config.yaml
d_model: 64
n_kv_head: 2
head_dim: 32
activation: "squared_relu"
norm_eps: 1e-05
rope_fraction: 0.5
init_std_o: 0.0
init_std_down: 0.0
lr: 0.00703
beta1: 0.95
beta2: 0.99
decay_shape: "sqrt"
final_lr_fraction: 0.05
Each number is 50 + 10 x the weight over its row's rms, rounded and kept within 0 to 99. Layers, rows and columns count from 0. The size before them is the row's rms in percent of the matrix's.

# layer 11 attention value, 64x64, rms 0.495, rows 43-63, columns 0-63
054:56 55 47 31 48 50 50 64 45 47 49 48 56 36 50 44 58 48 46 30 53 57 43 44 58 44 63 58 80 41 63 59 41 62 53 63 54 61 48 45 50 46 31 54 49 33 52 57 60 38 48 38 50 54 68 57 47 54 41 42 38 32 57 73
048:41 55 56 39 34 54 67 45 67 61 37 50 48 59 57 50 70 66 40 44 59 53 59 57 50 20 50 55 53 52 47 33 61 74 50 49 61 49 53 39 68 53 55 51 46 42 50 53 50 59 44 45 44 63 47 56 45 30 61 44 51 54 36 43
050:32 53 66 35 51 54 43 32 54 45 52 55 42 48 43 56 36 57 53 65 72 56 40 66 46 53 57 51 49 51 50 47 59 19 32 57 56 57 34 42 52 43 53 58 53 64 48 58 57 64 67 42 40 58 44 59 45 56 51 59 62 39 52 50
049:48 42 56 52 29 48 45 41 56 46 62 51 67 46 51 60 49 51 58 45 64 57 46 37 51 71 53 52 34 47 55 43 58 63 63 54 37 57 44 60 38 40 58 46 54 51 53 55 54 57 53 33 52 39 59 49 47 45 13 36 46 63 52 69
055:55 38 62 61 52 32 62 63 59 54 44 43 47 45 55 60 46 47 42 57 49 43 55 55 58 38 31 37 57 40 53 64 46 65 49 40 62 48 45 47 67 43 68 55 52 35 55 45 52 58 49 56 46 46 57 60 40 49 61 23 42 64 59 25
065:65 56 41 59 41 32 69 55 58 54 55 40 44 36 49 40 59 40 50 75 42 50 52 41 50 31 44 44 60 59 58 60 66 56 51 40 53 39 48 35 52 55 60 50 34 41 41 57 59 49 44 44 48 41 49 51 47 45 79 38 54 58 41 61
063:71 40 52 74 46 66 50 52 56 61 55 66 67 56 53 62 61 36 48 44 56 45 55 46 42 44 50 48 36 45 58 53 52 54 35 74 50 35 39 44 53 43 49 53 35 45 50 31 44 48 56 48 50 69 67 36 48 43 56 44 62 42 58 55
055:43 52 59 47 44 41 42 64 56 59 57 41 44 48 51 51 55 49 58 36 43 67 35 59 44 72 42 54 40 50 43 55 42 41 43 61 59 72 50 37 45 52 40 34 55 63 45 32 58 34 46 71 37 42 62 58 51 48 46 41 65 58 52 33
044:58 45 51 64 62 54 50 53 62 61 51 50 39 38 42 61 69 16 51 68 65 52 57 53 62 53 35 35 48 36 66 58 55 47 52 42 58 65 55 45 55 60 55 58 45 45 42 49 51 55 39 53 45 40 42 36 50 61 48 37 55 51 70 47
055:54 34 58 51 57 40 37 53 52 60 61 27 54 65 44 51 57 46 48 34 61 59 33 27 55 42 36 63 52 67 39 53 42 50 61 53 57 57 55 36 47 38 56 45 51 42 51 59 49 65 58 37 70 57 37 38 38 52 42 48 53 62 49 44
055:42 38 46 46 59 48 53 47 30 41 56 36 65 32 29 54 69 51 65 40 56 42 59 47 52 40 53 47 64 54 46 42 46 39 39 53 49 57 44 62 65 44 48 53 39 52 38 45 58 39 57 65 53 46 50 54 44 65 47 52 63 17 52 46
053:29 65 38 46 47 31 43 48 39 38 44 55 40 54 66 52 47 61 40 56 53 41 56 45 62 41 46 46 56 42 57 60 26 39 48 41 52 56 49 42 70 34 55 67 44 32 63 51 40 49 51 55 47 53 56 56 60 47 39 40 55 49 44 73
062:40 49 47 50 62 58 59 46 57 52 35 42 40 51 58 33 57 46 54 66 53 22 46 43 58 71 57 48 79 49 61 46 48 53 52 48 57 35 45 68 66 54 53 54 44 59 46 41 44 44 57 55 34 42 64 53 28 58 39 52 46 50 53 47
055:45 48 40 41 56 58 49 51 62 67 49 54 31 41 41 25 49 62 56 62 49 50 58 21 56 49 56 43 49 45 51 65 44 61 47 54 46 40 51 40 60 63 54 55 43 56 43 57 35 49 37 63 25 35 55 41 60 55 48 59 49 62 56 52
054:49 49 52 35 50 74 40 41 46 46 43 35 55 36 61 48 38 61 36 35 48 52 50 58 52 77 45 40 37 47 43 40 47 47 59 41 52 58 45 38 44 37 65 35 46 52 57 54 47 51 40 57 42 63 61 46 44 58 55 68 33 67 51 62
047:66 42 51 66 57 55 48 61 40 52 48 54 46 60 69 52 63 47 53 48 54 26 27 45 47 51 47 39 60 57 57 36 62 38 43 54 45 44 73 41 54 44 47 58 33 48 66 57 43 55 29 50 34 57 49 47 53 58 37 56 38 52 60 54
054:42 34 50 55 47 51 60 62 68 28 37 54 42 46 48 63 52 65 56 44 43 46 55 53 50 52 62 62 47 53 34 51 54 56 68 57 32 59 32 55 55 64 52 43 36 44 58 52 47 34 60 31 56 59 31 45 43 46 53 51 55 50 73 50
044:58 44 38 43 42 41 42 42 66 60 40 32 44 53 39 56 49 64 57 52 52 50 65 44 55 38 43 53 52 57 65 59 57 40 38 60 64 44 54 55 48 29 42 54 36 45 71 60 47 59 62 57 41 39 56 52 55 41 45 37 65 64 63 68
052:36 43 57 60 57 77 48 59 50 62 46 50 38 54 31 53 55 45 42 51 61 68 58 38 58 58 34 37 37 50 60 68 59 48 53 38 41 39 43 54 53 50 50 44 36 51 69 48 71 54 45 46 63 47 36 55 48 50 59 42 61 56 53 32
056:35 49 25 40 27 51 29 51 58 32 46 37 48 50 42 44 48 43 63 48 52 49 60 45 59 60 31 63 53 53 59 50 46 39 47 51 47 42 52 59 33 69 46 40 61 53 43 46 49 61 50 53 65 56 51 48 36 53 54 69 45 38 42 57
054:47 58 44 56 48 45 55 55 49 77 50 42 54 48 75 51 43 43 41 60 58 30 41 49 39 57 65 47 49 38 52 33 47 56 41 50 57 44 52 74 51 51 51 53 55 41 57 41 62 31 50 63 65 59 56 68 35 41 45 58 43 59 63 57
# layer 11 attention output (transposed), 64x64, rms 0.425, rows 43-63, columns 0-63
060:27 53 50 50 40 41 65 61 61 44 43 46 62 60 52 50 42 39 45 65 50 60 39 41 44 37 50 61 46 78 54 46 49 47 34 35 41 38 44 40 44 70 52 45 49 49 58 60 47 59 54 40 51 47 36 47 49 55 38 39 31 50 61 33
051:61 38 51 51 44 57 37 41 56 41 38 76 46 64 45 48 43 72 63 49 43 27 43 61 48 52 49 30 53 34 37 46 53 60 47 35 46 48 40 48 52 48 56 40 55 51 50 59 60 55 69 50 45 57 45 68 58 62 53 52 52 66 46 63
058:50 52 51 53 50 52 54 51 56 49 41 50 54 32 41 57 45 46 65 54 52 68 48 50 42 72 55 45 45 42 52 51 58 44 43 57 61 56 34 57 64 72 50 71 42 58 41 51 63 48 59 49 55 54 63 49 71 48 17 36 54 66 48 49
063:55 46 48 28 49 42 61 58 44 31 57 60 49 39 53 53 41 39 43 41 53 59 50 60 46 59 51 58 42 70 40 47 41 63 39 43 45 46 56 54 44 59 60 53 38 23 66 61 52 39 54 64 40 63 57 56 37 45 33 42 31 53 54 61
066:48 38 46 44 43 33 53 51 56 54 47 59 50 62 47 54 54 64 48 43 60 50 52 60 46 34 38 73 41 47 33 46 39 39 62 62 45 40 13 61 41 36 47 31 51 50 45 63 46 56 40 54 46 49 43 45 50 59 60 55 41 63 54 53
071:57 38 60 60 43 48 54 42 56 49 49 40 47 49 36 54 43 60 59 56 49 44 53 45 50 26 53 58 40 47 46 43 65 43 64 49 48 47 46 63 65 31 45 29 75 41 47 63 48 62 53 53 53 62 54 57 44 48 82 47 56 64 49 47
068:55 49 60 65 53 54 42 41 32 36 63 59 66 78 47 60 43 42 44 40 61 64 51 66 59 44 53 39 62 63 58 55 58 34 56 53 47 45 43 45 56 56 56 43 56 24 47 54 48 41 59 49 39 64 46 48 50 45 51 45 39 48 73 51
065:39 55 44 32 81 37 47 48 42 47 67 51 37 39 45 62 56 42 52 53 65 31 40 63 53 42 42 60 57 47 46 52 27 52 62 57 72 37 51 52 66 52 46 51 45 48 52 63 56 43 38 52 57 44 46 52 58 44 56 36 47 51 50 43
052:46 49 47 58 60 40 45 39 58 68 54 50 29 48 42 48 51 37 46 37 45 46 49 43 46 39 54 55 53 26 63 40 38 30 60 43 51 64 58 54 66 46 69 49 44 41 45 53 59 63 45 44 46 47 50 51 34 71 68 62 42 65 58 57
060:60 32 40 36 39 52 56 56 45 43 71 57 49 67 54 49 44 46 62 33 51 50 54 59 39 45 68 54 71 44 56 35 47 52 46 38 62 62 65 64 50 47 47 52 53 61 44 58 53 57 49 66 67 62 38 63 48 50 54 38 50 63 39 62
058:51 60 59 65 42 42 57 45 50 45 46 42 44 41 23 44 64 56 43 51 44 47 52 64 36 49 54 27 48 65 60 40 43 60 31 58 52 34 53 44 53 45 56 66 44 66 45 47 37 58 53 44 68 51 45 69 45 51 37 61 47 36 57 42
060:40 49 61 56 56 50 60 69 65 60 49 46 48 38 59 42 52 69 60 40 37 54 62 50 68 69 42 47 37 43 70 44 53 49 40 54 53 40 60 59 26 54 43 64 51 43 47 45 50 51 55 63 61 44 59 57 55 74 41 49 39 50 48 40
064:39 52 70 46 62 39 56 53 56 57 39 50 58 57 47 49 52 69 49 63 54 52 45 50 44 48 47 63 47 45 76 45 33 45 46 48 39 45 53 50 33 53 32 56 38 54 62 38 47 73 67 42 42 43 47 58 21 57 51 50 48 57 53 49
060:47 52 66 53 50 56 48 49 60 58 37 47 54 43 41 57 41 49 39 44 44 51 39 56 52 47 53 53 40 65 40 52 34 39 60 59 50 48 75 53 48 59 31 52 83 42 47 60 39 49 48 45 44 52 57 38 38 57 64 67 71 63 56 41
060:48 50 32 26 57 61 51 69 57 43 37 64 45 54 64 46 56 40 47 49 59 45 54 38 60 60 45 46 36 58 68 41 38 66 35 66 46 60 50 35 71 54 36 49 40 53 54 52 43 46 49 55 58 39 53 55 45 53 57 59 53 56 57 69
056:48 39 56 72 44 47 63 65 37 47 20 43 68 60 47 45 45 65 48 49 41 65 52 51 46 64 56 42 47 56 57 45 45 40 49 55 37 52 45 25 64 46 51 30 51 40 65 52 33 52 59 50 50 48 41 47 51 51 44 58 49 58 62 41
060:56 26 53 35 53 64 49 57 66 47 54 61 40 55 61 52 60 50 43 50 21 42 53 39 41 47 42 46 45 63 73 54 52 53 47 52 58 55 40 64 39 54 58 61 56 63 60 43 44 31 49 65 42 35 45 65 53 46 50 46 56 60 48 59
047:43 32 49 54 54 44 29 56 60 45 33 64 56 45 36 50 28 54 43 36 45 54 40 45 58 51 34 55 50 48 55 45 58 52 44 56 28 43 63 54 42 32 50 70 60 56 56 64 53 67 51 61 52 66 65 50 51 59 49 40 52 55 43 61
061:56 48 60 38 42 63 39 27 43 50 58 55 53 46 46 50 71 30 50 56 49 61 41 38 47 48 47 70 62 49 50 56 40 47 75 56 42 42 56 62 64 53 54 47 43 64 53 56 51 43 29 58 47 64 45 47 58 47 61 63 63 54 61 64
054:46 47 51 55 35 61 42 40 59 52 54 25 42 42 50 65 41 35 53 58 68 50 36 36 65 61 56 67 43 65 52 45 58 50 45 59 56 39 49 64 49 64 61 60 34 65 62 48 43 49 42 50 58 54 46 33 39 53 42 50 61 56 37 63
057:37 69 54 51 62 51 55 51 33 49 56 45 68 62 41 41 52 75 57 52 41 36 56 36 50 47 47 68 53 34 64 47 39 49 69 45 60 57 45 45 49 66 43 52 37 39 45 42 45 55 28 51 56 49 48 46 50 35 31 53 42 45 49 60
# layer 11 MLP up, 256x64, rms 0.283, rows 0-33, columns 0-63
083:41 57 40 54 56 57 40 41 74 58 53 58 57 43 64 46 43 56 50 59 70 44 47 50 35 46 37 57 53 57 59 35 43 36 57 65 33 69 54 38 48 55 39 54 65 54 57 34 67 52 46 50 54 39 61 52 61 38 45 47 47 42 31 59
099:49 51 71 29 60 59 43 35 53 58 38 36 57 47 56 41 42 55 64 52 39 41 64 52 34 45 61 43 46 56 38 51 38 29 47 56 30 56 38 52 52 57 48 58 62 45 63 36 44 45 29 53 56 42 48 35 52 62 41 39 52 55 52 53
096:49 69 52 50 63 50 41 46 62 57 49 72 51 38 66 45 37 62 52 45 54 49 45 55 60 52 57 35 48 33 52 60 46 45 48 46 56 49 50 32 62 47 54 28 47 46 43 54 52 24 28 51 61 47 55 40 49 44 33 39 64 45 64 55
101:50 58 74 30 62 51 43 37 44 64 55 49 34 69 64 52 56 59 46 37 44 33 47 42 40 49 57 44 43 40 55 55 31 35 54 61 56 50 54 43 59 47 62 49 47 51 39 66 54 51 67 38 54 44 60 40 59 49 33 49 47 55 55 34
109:49 62 43 41 55 29 42 60 69 67 39 45 65 47 59 41 54 42 46 35 56 44 38 73 37 58 27 42 48 53 44 44 63 69 43 60 42 40 53 59 52 53 33 53 47 53 42 48 47 49 51 43 37 45 49 52 64 43 60 45 51 68 53 51
101:46 63 42 49 35 41 25 60 47 56 53 66 58 55 39 33 55 58 40 55 43 54 53 44 42 60 53 51 48 39 37 36 56 53 49 57 27 59 50 75 44 43 58 59 48 60 46 53 62 54 43 43 65 52 59 53 57 46 25 41 48 48 35 56
126:36 41 46 36 35 42 76 40 38 56 62 52 55 54 48 54 54 56 45 41 55 52 63 55 42 28 33 53 34 62 57 58 49 52 55 60 59 47 65 50 59 32 57 60 42 47 56 44 53 45 37 47 43 41 57 43 54 72 56 44 72 52 47 50
091:45 38 40 59 54 47 46 27 55 47 54 67 58 36 48 49 65 58 44 46 59 50 45 60 52 52 50 37 40 47 66 52 41 70 59 58 42 45 62 55 61 43 28 45 62 63 43 43 50 56 39 49 38 67 47 37 65 69 32 57 47 53 47 57
092:51 39 39 61 54 68 69 57 47 45 64 54 59 64 43 35 54 30 54 44 49 47 53 61 54 42 59 30 43 34 38 56 55 55 52 37 54 44 51 34 45 51 45 42 43 31 39 28 61 51 43 44 52 44 45 48 37 48 67 63 48 61 61 46
095:69 38 63 42 53 47 44 50 63 50 54 40 48 54 46 51 48 44 28 68 37 26 58 48 46 54 38 69 45 42 43 35 61 38 46 55 53 52 53 35 42 52 56 45 43 51 48 57 45 51 67 62 58 59 46 48 46 61 31 40 53 76 48 54
106:39 49 40 53 50 48 50 54 54 52 44 54 42 49 51 31 57 66 32 53 40 51 54 64 46 54 44 63 49 48 51 44 18 50 49 43 52 63 63 63 53 44 49 50 51 45 44 38 56 46 67 47 56 70 36 34 73 55 52 42 51 33 64 63
092:49 57 44 49 48 48 46 43 48 71 44 59 44 59 62 51 56 64 54 47 43 35 37 59 61 41 61 50 48 46 59 66 69 46 26 48 41 56 59 52 54 62 45 45 54 47 34 51 55 33 49 63 51 49 34 68 43 27 65 56 55 62 65 55
091:28 43 50 51 46 51 53 59 26 76 35 54 62 58 56 46 48 42 53 50 46 55 63 47 40 62 40 43 49 51 41 57 68 68 55 50 57 66 59 51 65 40 41 54 41 39 41 63 62 35 52 54 51 48 69 43 47 55 61 53 57 43 48 37
118:49 45 39 44 32 43 70 50 60 45 43 48 44 64 58 37 31 57 55 39 48 39 43 41 58 46 39 45 50 50 55 50 46 55 51 54 50 57 41 72 44 76 54 59 61 42 48 58 66 41 30 29 58 42 43 40 49 47 49 54 58 46 63 34
104:57 59 50 58 30 30 55 62 47 47 56 48 37 58 58 41 26 61 61 38 41 51 44 45 44 38 34 57 57 49 56 49 46 53 52 38 67 57 52 46 57 70 49 50 40 36 47 57 53 53 39 28 46 55 36 37 53 47 58 60 56 56 71 47
100:59 44 47 56 63 45 33 34 57 39 36 51 45 52 57 53 46 59 40 36 46 46 58 44 51 47 46 52 58 39 46 39 44 46 63 72 60 52 49 42 65 64 39 42 27 66 62 48 42 53 72 44 58 28 60 39 59 42 45 45 57 53 48 38
094:50 47 46 60 63 37 49 40 51 49 29 41 36 46 53 32 52 58 46 50 61 57 64 58 34 38 31 52 52 69 47 50 58 47 66 48 35 67 54 63 38 48 45 57 35 51 46 57 39 42 49 40 62 37 58 57 54 46 51 50 58 53 53 77
095:54 57 48 46 60 53 42 37 44 61 43 50 45 63 29 48 31 43 40 54 53 56 53 34 58 34 61 42 51 60 53 34 69 43 43 59 50 45 54 43 48 53 26 46 37 58 56 63 48 42 50 53 60 52 46 38 54 72 52 37 66 67 66 51
098:55 49 40 62 43 57 54 38 53 54 53 34 55 52 78 51 26 45 25 53 50 66 58 53 40 48 40 47 43 56 54 38 52 46 48 69 54 52 50 46 46 44 54 46 56 56 59 51 52 53 49 62 72 39 47 51 43 48 51 21 64 61 58 42
092:50 45 37 38 55 43 45 44 52 64 65 54 48 56 33 64 45 56 53 51 46 49 55 57 42 50 64 35 36 53 53 55 54 54 50 52 61 44 55 44 68 46 41 26 51 47 38 30 30 55 36 61 44 75 64 42 33 43 35 54 54 48 48 54
107:51 50 56 38 36 54 57 57 58 47 65 21 61 50 37 58 52 52 43 27 52 37 50 41 44 38 50 49 33 67 38 48 23 48 44 52 37 70 59 57 54 56 62 53 53 53 58 47 56 54 49 51 61 37 62 34 40 48 49 48 52 50 45 43
110:48 68 43 64 46 54 42 53 44 38 63 46 52 52 59 53 58 65 60 47 47 61 47 61 57 43 41 51 54 34 55 57 42 56 27 35 62 63 49 43 56 29 41 46 48 31 33 46 45 44 53 52 70 70 45 59 42 61 49 50 57 31 48 54
101:52 43 52 26 42 53 46 36 45 44 58 53 45 54 57 41 56 51 55 35 54 54 41 54 64 70 50 55 27 65 40 62 56 51 50 51 28 56 49 59 50 35 28 60 40 41 68 46 51 32 45 56 46 43 45 49 47 62 44 49 63 59 65 48
107:57 55 64 35 42 64 52 57 48 66 59 57 49 66 38 63 37 55 52 38 46 52 48 52 34 36 49 74 46 46 59 34 52 48 65 39 40 50 51 47 43 52 44 61 49 58 63 41 35 54 62 54 61 37 40 43 67 47 40 45 58 54 40 30
092:63 48 52 46 46 49 37 66 41 54 48 43 41 48 42 58 37 55 31 51 59 45 59 72 39 36 40 71 48 50 40 65 60 30 41 37 53 47 56 63 68 61 63 47 45 47 47 52 34 55 59 37 49 52 49 48 68 64 40 40 57 49 55 48
108:73 50 46 43 43 54 39 55 64 55 53 44 39 51 52 37 48 45 61 41 47 38 59 54 69 40 46 41 46 29 53 54 47 63 52 55 47 62 43 44 42 63 45 65 57 56 62 56 41 51 62 34 70 68 57 52 42 37 49 63 30 62 42 43
115:50 56 36 35 59 63 49 31 45 50 49 46 40 47 43 50 46 45 32 53 48 45 40 47 48 58 51 51 65 53 61 62 66 81 37 60 42 53 59 53 48 36 35 53 76 46 49 35 52 44 61 59 51 48 35 53 49 63 49 40 51 57 65 53
088:45 57 52 33 47 59 28 33 56 61 48 60 63 63 58 45 35 73 49 54 49 30 58 34 46 43 52 39 44 73 55 39 37 47 45 55 52 50 66 54 63 53 48 55 49 57 58 47 43 39 49 33 52 50 67 36 55 61 53 49 48 60 50 44
098:72 51 32 37 45 39 50 48 63 46 36 41 42 55 44 43 38 58 54 59 48 45 51 46 53 69 54 62 59 58 35 51 60 73 42 65 49 56 47 24 44 42 34 53 47 42 62 54 42 54 48 52 47 49 35 41 53 46 49 47 51 51 37 28
106:35 58 50 38 55 58 43 42 68 45 71 40 56 41 42 54 49 44 45 52 58 45 59 47 55 57 77 50 50 50 68 39 41 54 43 57 54 51 49 57 51 35 38 37 54 42 47 63 66 53 24 33 61 50 43 53 41 67 56 52 56 46 56 34
100:54 38 43 44 45 35 58 34 68 53 66 52 44 42 53 56 38 41 52 43 67 40 56 41 42 66 46 47 39 47 40 64 62 38 61 58 57 49 53 55 51 58 54 60 64 76 51 43 52 55 40 37 52 70 46 55 53 47 35 48 51 46 69 68
119:44 44 28 62 55 53 60 40 42 57 69 58 43 41 63 44 48 53 48 72 53 47 68 54 37 46 67 54 54 34 48 60 44 62 52 60 37 51 57 68 41 43 47 48 62 50 45 42 52 46 56 36 44 62 45 53 56 64 30 42 59 36 63 41
096:41 52 45 43 52 46 41 58 43 43 63 59 57 60 34 66 56 59 42 60 40 51 38 66 67 61 50 52 47 55 32 47 59 46 48 39 54 69 54 38 64 48 52 32 53 74 69 50 60 47 40 28 53 60 54 40 40 43 51 46 49 46 40 40
098:50 66 54 40 53 48 71 26 58 57 48 34 33 53 54 66 45 48 44 45 54 43 61 55 72 50 38 49 66 37 61 44 32 50 38 53 44 55 65 61 52 56 31 46 43 61 43 52 50 47 38 58 52 40 53 57 54 35 43 61 61 56 51 43
# layer 11 MLP down (transposed), 256x64, rms 0.287, rows 0-32, columns 0-63
092:46 76 52 44 46 49 45 53 49 35 47 34 47 56 74 47 50 48 45 28 40 56 58 58 46 43 53 53 42 71 46 43 65 54 45 44 66 42 55 52 44 49 53 66 44 50 45 64 62 24 62 60 44 46 49 36 43 54 47 50 43 57 66 42
102:53 34 47 67 64 47 44 49 57 41 47 61 52 48 58 50 59 52 58 21 66 53 54 51 51 33 34 47 25 55 49 40 52 66 60 42 55 54 48 54 36 76 50 38 50 29 51 53 47 43 49 41 42 50 56 55 58 50 52 51 48 52 29 55
104:47 52 51 63 59 33 49 43 68 57 30 51 53 50 60 45 69 47 54 51 38 68 75 56 52 61 39 54 45 50 52 39 58 49 40 48 45 50 41 52 44 61 34 48 49 67 30 46 56 52 74 50 38 35 39 51 56 63 44 43 47 60 55 52
097:44 39 28 42 40 51 57 67 47 59 41 52 46 42 38 45 51 54 47 50 68 46 51 39 53 31 45 69 49 56 45 42 43 47 57 60 44 61 31 43 36 75 29 55 47 50 47 63 55 53 47 45 55 52 40 53 43 43 32 44 29 54 43 44
094:50 51 63 55 45 58 45 48 48 44 43 62 49 50 49 61 40 38 53 52 59 46 47 52 63 42 45 55 61 49 32 50 51 48 68 70 77 37 63 45 49 67 52 48 56 42 46 75 50 50 34 52 42 30 53 48 35 43 67 58 41 50 68 46
108:53 48 63 54 41 58 43 55 64 30 46 67 56 37 38 41 61 48 49 57 57 51 38 50 49 39 59 47 66 43 59 68 34 47 52 52 57 58 43 28 53 52 45 52 33 48 60 55 39 53 63 43 47 52 51 54 45 54 76 44 61 64 28 54
096:51 36 55 44 30 40 49 49 52 31 55 55 41 41 60 44 44 46 51 41 57 70 46 48 54 32 41 50 40 66 55 59 38 51 42 63 57 62 54 56 39 38 51 64 38 52 57 54 61 59 52 39 35 69 61 47 59 50 37 41 40 74 40 44
095:53 55 44 41 57 42 43 38 50 66 50 39 61 64 31 62 49 44 56 37 42 71 53 41 49 42 44 58 46 49 33 52 49 40 40 61 52 66 46 49 46 53 43 74 45 57 31 60 65 48 61 53 44 48 62 63 63 49 42 52 26 58 57 48
093:52 58 54 54 42 45 34 63 48 47 48 47 77 48 58 64 47 50 42 57 48 47 45 44 48 35 51 48 43 54 46 68 63 42 45 59 57 41 66 55 64 43 42 64 37 41 57 37 64 52 20 56 32 41 43 37 53 64 44 57 50 56 42 55
102:56 60 34 58 50 60 39 74 60 79 53 53 50 53 54 49 43 47 36 43 30 67 32 60 63 59 39 47 49 65 49 52 65 52 61 42 47 52 48 40 52 55 46 51 56 60 54 54 39 51 49 45 39 49 55 57 63 59 70 50 49 31 45 47
107:48 36 49 49 57 38 47 63 39 63 38 63 39 49 39 46 56 68 31 58 51 64 60 57 56 53 71 49 54 64 54 40 39 49 53 69 61 51 47 49 64 51 57 44 59 38 44 44 50 37 56 36 59 43 45 45 33 43 64 62 53 42 45 71
098:59 76 47 57 45 34 44 38 32 49 54 52 60 51 57 44 43 47 44 51 41 40 53 69 51 54 56 49 49 33 53 48 47 48 64 66 39 66 40 49 36 41 42 39 70 52 50 46 63 46 32 48 46 40 57 51 42 45 62 43 64 41 63 30
093:47 51 45 60 37 61 59 46 41 41 68 42 42 51 51 39 67 58 54 23 56 56 50 59 52 63 55 75 48 60 58 46 50 44 62 48 65 55 53 54 44 43 45 63 44 48 49 56 33 52 67 44 54 49 45 69 75 48 52 58 52 56 54 32
104:43 65 56 45 52 32 47 56 31 66 49 56 62 50 45 59 35 45 49 62 57 59 56 37 35 47 56 75 53 65 63 43 51 49 47 49 50 53 38 64 55 76 49 40 44 54 42 40 70 47 40 49 45 57 51 37 43 47 38 35 47 41 53 47
101:59 50 47 44 50 43 44 58 60 66 55 53 68 34 61 46 55 69 46 43 66 48 56 46 54 45 26 67 53 57 42 58 55 57 51 61 54 39 31 53 47 62 60 41 54 45 52 56 55 70 26 40 44 33 55 35 61 42 52 37 60 52 52 55
104:65 55 53 56 39 53 61 47 48 43 53 26 66 39 52 47 49 45 71 44 47 52 64 49 37 58 53 43 57 39 50 46 37 43 41 36 57 39 49 31 60 67 53 54 59 47 68 41 50 46 55 37 57 68 41 68 42 64 54 50 62 50 52 67
101:49 64 55 54 49 46 55 48 40 58 31 45 51 67 35 75 53 33 36 47 38 50 42 51 42 50 60 27 46 53 53 66 55 53 55 39 53 50 37 53 47 51 46 46 56 57 39 65 62 50 42 30 45 50 50 33 61 56 35 53 34 43 65 60
106:48 48 53 39 47 47 58 61 38 51 47 71 43 40 48 36 52 43 66 49 49 37 49 62 64 45 45 36 46 60 53 34 41 65 42 43 48 54 45 61 39 44 57 57 61 65 48 31 35 64 52 58 64 49 53 61 58 50 55 50 82 36 52 50
105:70 53 53 34 49 53 52 57 62 50 42 24 42 59 50 61 57 54 38 43 49 46 52 38 35 59 42 57 46 41 68 52 29 44 49 42 58 50 35 62 24 25 52 49 50 54 44 41 45 56 58 52 46 43 52 48 36 39 58 59 51 48 60 42
093:34 45 44 64 52 53 48 67 54 39 40 53 52 42 38 50 48 47 49 49 38 47 60 33 41 64 57 38 60 54 41 56 45 67 63 67 48 56 25 79 39 45 64 40 54 62 40 40 38 55 46 41 53 40 41 48 50 54 43 49 60 59 49 54
090:60 50 46 41 52 54 34 42 58 54 68 47 63 42 53 55 30 45 72 46 57 51 62 41 57 30 48 51 53 56 45 51 43 45 47 57 49 74 30 35 60 42 68 53 46 32 56 49 64 42 54 51 54 35 55 49 48 59 54 43 55 35 40 34
111:46 46 41 56 35 39 56 72 36 54 33 63 49 45 47 35 54 38 46 55 48 56 49 66 65 48 69 49 40 56 46 39 61 39 43 58 58 43 39 49 56 58 50 42 46 62 61 67 54 42 49 53 45 26 71 55 52 50 42 55 65 36 41 44
089:51 38 43 52 62 50 55 37 35 52 32 47 46 51 23 52 53 52 37 46 42 31 53 45 68 67 61 55 54 42 55 44 54 38 72 38 49 65 44 40 52 47 48 39 43 48 45 41 64 48 39 47 57 70 41 45 57 48 59 37 70 48 50 58
105:31 54 51 50 59 42 70 37 51 41 48 65 58 65 66 52 48 47 60 52 56 64 55 50 44 52 46 47 54 48 45 59 48 43 49 48 55 46 49 35 52 34 69 56 61 72 47 60 52 54 65 49 52 38 50 43 30 42 59 60 64 33 69 35
093:55 27 41 48 56 52 47 42 42 53 54 61 66 45 63 41 52 59 53 44 60 61 34 57 53 69 33 49 42 45 63 53 37 57 56 53 38 67 58 69 53 65 59 32 40 56 68 45 54 60 41 62 46 54 44 64 43 37 62 47 42 44 51 52
101:56 51 41 30 52 68 50 51 56 44 48 54 49 49 58 37 41 41 28 54 58 41 31 52 65 56 42 60 48 24 49 59 64 42 44 45 46 41 47 36 71 60 39 53 60 45 48 34 59 60 60 50 55 48 47 54 31 39 41 55 49 59 63 50
109:57 66 56 33 46 50 42 44 51 56 50 25 46 43 52 61 46 58 55 64 66 48 48 55 71 40 51 44 50 69 42 47 50 41 47 61 42 57 57 55 44 54 56 58 64 27 40 43 48 51 40 40 65 47 46 30 47 49 55 65 32 67 46 42
096:50 48 52 44 52 51 53 65 48 49 52 32 37 47 24 49 71 51 49 44 39 73 50 63 49 64 63 51 42 46 54 73 57 45 56 55 52 32 38 44 51 60 57 42 71 45 49 63 50 63 36 47 67 47 49 46 51 39 44 60 59 43 45 58
094:39 50 60 49 39 67 47 63 62 35 40 65 37 54 56 56 69 53 55 56 49 55 54 45 51 58 46 43 46 57 56 58 53 56 46 76 29 43 50 47 64 38 51 46 43 35 30 32 52 40 46 44 38 49 49 65 32 37 42 54 48 56 51 56
106:55 51 27 61 48 63 50 37 52 50 27 60 46 54 52 50 50 55 42 59 65 50 30 51 53 27 55 47 35 39 53 38 44 50 49 53 37 45 55 31 41 51 52 64 45 43 55 58 45 33 69 32 46 47 53 51 52 37 63 59 38 60 50 41
091:50 44 47 46 31 47 30 66 44 49 35 71 41 52 49 54 38 55 46 42 70 47 74 44 40 59 39 42 47 73 61 62 63 51 53 48 47 53 57 47 58 63 49 57 55 54 48 70 59 41 68 60 55 52 63 44 51 49 47 57 38 49 43 56
114:37 42 44 64 49 68 34 33 31 45 37 56 68 37 47 61 50 50 64 51 53 49 38 49 68 45 40 49 41 41 48 49 57 40 45 53 46 50 55 55 48 64 43 36 39 40 45 57 52 72 34 51 70 59 51 61 34 52 39 49 59 50 39 52
093:52 51 49 32 42 38 37 38 53 51 47 57 53 50 59 46 46 60 79 50 54 38 62 50 46 44 44 52 38 47 67 53 59 53 60 44 58 51 58 56 47 37 42 61 56 50 44 29 58 46 61 54 53 44 52 45 26 42 78 34 57 68 49 57